{
  "n_head": 4,
  "n_kv_head": 4,
  "norm_place": "pre",
  "qk_norm": false,
  "attn_scale": 0.125,
  "bias": "all",
  "init": "normal",
  "lr_mult_o": 0.778,
  "doc_mask": false
}
Each number is 128 + 24 x the weight over its row's rms, rounded and kept within 0 to 255. Layers, rows and columns count from 0. Numbers have three digits each. The size before them is the row's rms in percent of the matrix's.

# up: layer 9 MLP up, 1024x256, rms 0.0492, rows 721-733, columns 0-255
# down: layer 9 MLP down (transposed), 1024x256, rms 0.0355, rows 721-732, columns 0-255
up721 100:104108147114101126115139158104074095122115094153139105177108158167143132118091160124130088099195145140108138122128132097125084113121137164078127149102096138139133116145116124122142151129093132154157157116121116098155117135127125113111146135097183138135105100139160147101113149111133110125147107154134092172100159119122125099089085140146156117134131128105111063127131124153135124121177138121183114139146109136119157134104140153136138090132133137110113132114122136125134153116110145096141175088130126118126128081138111162128098132109125161147119107197137159094143134127154144078112154139144148118119129130144124108132103092151090123158089117143144143116099079105149165131098159108104127114126132156102143121079152078145123158102146106107153122193133155120164183135128169
down721 108:120131077121082144129143137148108101167110166122149178099188080136099110140125076149146045122115149110131102107115129149146157106131068145143129145119125127099154126152115172132134137123153142137141175136144105110141153125080113115134153139139114138130160096099149120096127154129162156147113118140109179120115120083143184154131173120108136117102111112109088121121164120125128135114137109113139112153089123135149157069164145166150152079116113124114104095076116129091143116110107151142094161141099137125112124122118135122163154113090093142129187123140139117144120116140111102139116085144156130156115132130139138143119134113170091097128135118092112127107087130144147166129138103143120141109138109108114129119137119135141139204102100165121147152139138123166133124142118171
up722 092:088127104119133117132163181117114209112140109172111124122152133136139082101092138127132147124162128109152114119112076111081089171108142178112102146128118100118140131106109088180063143168121112140098130167140136110120113118173116099114128109130117132121121112105138147126111127124122107087133144166106110089099138155111126134123158111141104156103127085127120099124152100094151153105109137101156142091150131146146125131125139090088130169092187165139154133128128152117152157100126156109115174159100141111096149155070124117139152124110093164121123115112111112131138082117118126140107123122179143121105139124147123162112144127127150148112128097140155157136125168126095110150179151123142172133144170100125137142115112136163117121119139177129121165125160150125110107103111100
down722 091:099178109141154132101079109142130127076115136116125141100145118067095148149176120154113151128144103125138094141103101131153177142117148129136110186111131174124172097155096098154143102115102146093108136133100128092147165146118150116112139146136100144186133132108148115087145097131119150095117097159112170109141121163148132133153159119145105150137111076124131112148181114110082138111110125128128138116135118141162136117161111132081113145131122122114107126111144109096114125130131091118103162108139151118113156134060148128151139079118143110105145146114155137150138159146140138096100155137118163142149155122153121134102102107167153144129124133130132114110164158109198113143125142145075131070110156103115128173160113148156144115122102145111099129122160112112157087108109148
up723 087:125156148145154108157144113147109108160094150176129110177134169115136136118142119134117148104136131119136127159134134092123102125099167159146089136128111094117083120126089073138109127127121111103112142115098113097061087124134113119130114148107076130148127117103166181169113133150107121152107121131144141146152119136140119136159127072120144122096099169121112089108161117113174141127138164105180121143146115137123124144135152136117148120127136136116127104085151133119123114099117123117137148117135172084097151154132122129143097135105170139146142161122113097114163148100147139160178118149170110116136156125154135162112152074158131152132140117148151126171115141139083160158160110120169122075117162116134173084115158166141132120093166089154140170117142116127108104170158113
down723 078:122137097099148135126094133104167136120158079116114116096122110123097150114127161152085091169108139136119098133149096115159081158132176116140139122150096156149100124165140149160132139111148108089094162117136117152145136138123177110125130113096124080124175140104108138148092125088112131094123127154188125113126094110159157147139079120134112151125121095147136126099165164170144093128147129112113143088142146126121115100139172131155146142080163100188145143118092104078130076137123125150101170125140121151123137149114150127163157146119119118141130111126146105105111161132116104138083157151138097150129125127115168132085106098170130124152112158107095129165092089130172165134136127139142123098126095120136131184161126106120109141110091152142088133144150155133135138139127137
up724 098:120144136176177158134114157111149174130122080116150111121144079131132111126110157136129137154095140155155088126171101121093129098154142163135103116122111131165110110125135114134102131099125096128140133130140102140109161123119155113150143095090101123136118135107115121148140136152172123104123108146118114140088187117161162129167124093163135094083117104129113070132136126135115116133133155124084118117170123138084089146117131119136117112160108100135062101096168161166190158170124123146120146100109117072162123136087099156135150128083136144145135126120140119142114162125085156148145172139116185151110184120127140153117112113127139107127120135101142150123119142154108137156096157111123089107153134116145106113147120135150132125107125094096138144124149076158144142103180121
down724 102:160159123153168155147077108119086104124108105158098147118110145071172121115120131110119158122130089113118130133173155093101143095132163140096104106106115128127157137128109131140136113110128126111131137102144154190149086116105096132125127109122136125118119120152148090149146120114146195132109149091151179109136150128127091106108177161104120156109136140148139137170116159159097084103127141124159178113148120124163151087113105121172123165144148111151130099112138130136117115165156123108135113134136117148100101082148126131105116120103120080152109165146158110133106132103130148105142138101147170126138150141142147162122156125114169076143121103124107095092143141114095110123077133105139118135093099135106146183122103157171097125113129120126145133126153123095148120191157160
up725 111:131119141143127135138099124109129144106129079107110114097108130132101093152073138123111120157124115146135081139144088115110167115123140134144148126110092113121106150133120146130106142096133120156103107125143124120084089120140147109161133134117102088114134132139087126083142142096122150090157143097129101159099139176138153119133109093148113094125114126103143118105129116187124142100161108089166119141143122181153125124125128162147141127147173158157103102110115123147213157152118106132099132130169172133114119158108120124123158132134090181149151116078158060127111123136098162152147169126105200111131150124122152105092104138147137119160150162130118101133091142126146122145123122065153149125112156093147106133132134135137102146180124148135088134105092128130144151118117157
down725 130:170120098188110138109094115183099105111140163155110172125114118113078109123091103089136126197154137149118105105135121132120159119136147145119125130145105135125122158129143142105151143104115087149143131128088091124104142106159136127149114123118162125118103138168120119160149135134092112102100151105108108120112164083141128098123133151112095130102108165085139136152140074136112126120136159113144201119103144108129132107154146116105136136140160143127143172113096164132148127141151120121119100168151154112116090125091155122134131167144162123176107125128117163135096116109119087134090099114153171128051167120126108104145158120086110126152092152126138139113141151118159109112119125107133114143109151110141144117094116172136107116156122147119072149134154153147098146183145142
up726 102:084089144139154120104106089111162157171083116154152104115138133130115079098121143101130137137125177126134127125111101089131139094131167107160105126165099143140177142144118144135133071114131114149102117100111093153152129114132123119120166092139125109137134130105137184104120133091113122153129128146123102142126109160108163103144133077159120156127159112156091106111133099172134140140126165139167150079095121119123121167094084137161120106140120149132105150109138133120128095124140115120159145104119134137147101147123148117103147109096160117149105092105109134101126136137131154172087104115113095151101137151167100186099156136121102137142094117103180154157129120138084155148178123099089112129123178134132128116094133165099130166157114144118120168153109155141112127113121182
down726 083:098118171115099160110139131128114115155142145133128162109163120161139154149136160130098142150127135153140150160175141086109182087111120129131127097105101126103111160110135155104116099123137156100163101161097087120189118148122142106117096110147092119166145130093134148134134116098156097104116122136132190085122136106104126065119172137109104077165134137118123098135126076109082161120137151174117145119105108149126118144149123152160148151177144125083143158132123133142104086118119149112132124133150130132110113118084105163125149109148079137133128135105173175113125124126119089128115114135117113156094105140139121104107127115115148153101135106118120116134101085136121148136168119115146144128092129160142151138097111119139115141165136148168115160181112177184127136086108133
up727 096:165122156085140167129109139178079166114121116144153102119089138150153123097075135152152141127092106100097122119095087141157121143128137092128061125132136153135142116098131172142148104098129125125137165121130112119107135127155145157143129151091086111128107114135163151128155131178121129170158092172136161134133112164105125099146131114170144113136136122117114096124118123083132131145112132095162139119171150114126146149122118151160089161170134169139131142124088154112143116119117083118103116099125145078114124158135175171155113151140126108095123110113131094112117183129119142140075095088117137140111126118129153104105129105156123139135134111111134113163109114150109119114154148108095148154176144155144154112112114099151171172107146130102131131146135099108181177097138107
down727 097:154130143114178148158104115119169099129120121107167116122165156140141104115147149045104132124108104120135169139162145117126169101120112127103128144135129156097155137149154102118144115126150109148105145123158108095155095160159156144131138152090166098111161074160140138140135114135112136100121128119114149102120112098129123081112141149114108138137138154172148137124153069136145174087107120120138116120151159129124078108158113103124104122146120102127078129120140143130114120135122123102130138127133145161174120112113113132097149113133098131130176122107124142177149132119128088127140149099157131127164116136140138126095133119142134119136158160141082152123103156137141164126130159180145120079117118123146122114060123127110138135086102104144162147075157117115123057082071170
up728 104:151107136104195176116121113121127137154110089115185111132130139142135094128104157113098122115110097122112118121149124135068101101116076161071124122128081123110124102165112102164106125113129115135116131095137138155148117124146150137175153152122149126073067165095090154127122146130109142141145153112117122134143126166118137138141118105124123130165152096161143095095139112134129170153153144081152116188126130129115083138081092108129166124158110120136112145114158120117140113164150169132129116133190126140169169142159131190134100112100125148149155089135155114122098124142124112143111151111157115144142161139137085109106101099169096083125137120131161123134140131152112136119141147159113123160149166141144124155116123160140145113132155154087124095112109094123115139119155135
down728 103:118141125121058106100103122118161081178142163087121154158136162115127154139173105129115091121161135130128139146099130128157126108130117123108148091142148097111145149165136157135123124155093122125129160159148096110121179170116087104120124106122123152118118125101158130149111110096116071156137129147138127119081136134127155165107102101144128104146089109151135146109112126176107133155133096140170152134128138179124167136149171151141126154116110157105142157101119131103153100140096148173114152123114131124127132132155157136145137115110149134099134104087137111152105121099110147127125162133114109155142140115066114105121102116154122148156122120109112118111162109081169102133125143078102067155100124132121153076142107145110130128106109087137149129122176197113156087120153144
up729 103:170102105166152136095063108160138120138112128143111086121128103097104136084113124158114145161138063137078095119142123138143167121094120099132127139141135118139135120123113124111132136103107113129102160131155131142120108137142201114134148128124121139113107168155122138131183117100119133151128148098092118114090135149143118109136117110145084144153135109148109117097117115139138149147134159162137126133139117138134108135098106105149097098120168183104130124131113107138101112158093094120137152095120126142139099100190143151101118131097104117153180132213131161122109116109152089162102076089132149126108096143123081100103105152159153164132128115106163169131181134138106161122162184108142105120112107097144168137135119110163146120118135120128112125139133160128133160119113117
down729 112:125191053095148103106136136098144103137116098165137153100153132142127130101120123131086146190102107139137137158117138112144120166173163120117097162154147148124105090141108106124132133132155137137121124104142134137114134128103144139135112134149152108116154109131131072157172119114127139088127135099115121154122151100152153163123085100140154127146134158090100129146134114173075121140144107091127127159109062113149143112153110152125124162139107143118084126159125096144143119143107105174128162142154085129118172131134109143151079143108124103115163091135120128133093161156102112140084133109117118140116158101126127139106147144146122126143176093088099122167126143086156128162110133164128120166110124128161123113110161076123094146087145135147072116103146164122129151142138136
up730 096:138133094157145105109173105138137105108117105113136075129093125137123134154137133128112150131130142091070092117140085122113148090126122112095127138121094110149103147123151102153121142128110115143132115123153133153118113091126147099123112152159142135169121144086153135130142138147100166069129117127135148150124153130125107088107069155108104079088142123147105132123110132139075120159184173086122096129100109135123124151136123145186144123142115122103127101128132158108110181110113175117146171085161083113146153151126126154170118161137095130132122118092166082133136135142145110133073156120144175159120134137128131166126088147149102095119124070159114142092137123113122126119129165145107138140110159143134176116131166134126118171162121124137125120130123128156131189142136172
down730 095:133155141152096110150155126120098133119131132169143118131108132146069097123161151104101121157086107155120140130139138111120100105113145106116119162109126106154104121113147163135183128104114134151112170108114136143200117147072139119132144098137107153107124087150119087154148105136103136174107145101084184111174179126098131126126136114111146110135135168161185142103116102127137162086101119128105126149156099132182125108111176100135095104155135120106119111123127125149104109159161118147148120093167174151121127106105135141098157138176148122175164126112115101105140096105133142121139116104140136101158149072142089108131131120130140113152141110100135125069137082104126139119135102136143128131111130126114145156137135151141145102154131122132100147105109157163103092093138087
up731 105:107185159119116114098132161146102133120122169110164131124131131096140108100132191126130146098131179103122116122116116122118129129137101164111141123113136133158186132117164087105134133128127114174103101141117122119093119141142168112149127144130119135136131143132141086095113114145134142101150163125142123136074143151116143170154091143125153064121135095126119114122120131141154126124170114137153183091185140142122132137114125140136138122129137094121122128147117141115107084080137192129107128128116108087148106169147128152162123119137097136099126074148136116090173139113169110105129179106112149139108127134105156161124096166155146155127098093118120109154129096108137149128100166114121159182152149131162082132111186112130119127133143200133161155082120111111128134135107125
down731 105:134120160077137168123142141163099116164126121171132114147144123119147131134150121137139138141126120135151186143126068109121095121134115157067121131131125138145162167118115120170121103164120100124124131163140084097144132116119153099147126129121150088121141111137129172107117134142093134134133182110118148097119111124136108127084157107087145153156136135121129113154135145054114127110122156090111143119116106150107075115108089137102156138141169124134153111134119150138132083132126122161110082112137148137134139122097086132129156094105116114102155147180141132136090116114075147117159092145103164127159135124104167159139109078112139166132115158091147102150180141166059170115116163169141124152123130141107137137079116151074146154127136125141142131152132132099126123119141124
up732 104:124150122148134120114156100140090157131105144143127143150135126112089144153105106143083116124119093063113067126126121123157088123151145133120120127122113115147153118149140110136097129164138102133158154140113120141101119092143214139137082136124079121118087100168122116094119112091105127131148122114157111143107133151110181151084106092125169132135162130128119107124183168172134139167089128139117135087139120149119116152163106125188115123104142137123095139067148151136108142108131102127162131123128079178146121121145183153115102138143144167136104140109116154141131120118130136117145098103140135134112080124114091144110112135136102118152107122172141147071105154122118150133135129116126152148102143116080150122105092110119152134148118124101133114083103089153085126154161123
down732 110:131116179134110145112154114138120105125102161137144114136093101145098130139109135124162125168134113098164082118140121101167172101080130124173121155148148119072139110138145155155108111159124151123114107155114118150091149173170184157167110104094129164141156118107126137143127177127116105125095136132174127120119140149094149111124119118202122113097107167147121146180133130129121121145149115145086143163139184143125155137149074140126134121119109126121127124103155126123122146172129107147175084127144098111141154078155125134116083130122139104133138138109121140127128106108107099124149079119131103150139091147119067125123089132111133086147109121169092114101142144124116142140145182148145114114078142115137144092141117133156087130106137121089133103141119129118128115162085111
up733 103:083164155131122142126150142132120139124088123148128125095097100154113101121107141131085109109129078124070135124154130136101125099112120157167129121114074095108141148145130128143100106101117138151139144144133106113127141157148134107119110093125105129113121146161112136149092094103102090121155124117107123179132117141106154150098095126136084117118083106113144108099120144096140158106128075114126167137158080126130102106136118154122125128185123154117116115142118137163171070121100166123097112102139130137137129163114137144114183136142117141080181104173104091097123153170122119144142156161140188152129152101128110161174148145133147144128159125141110158162186099125163100125109135115127162141133137098096102086108123103140120130148133148145076141129132123135113170085122128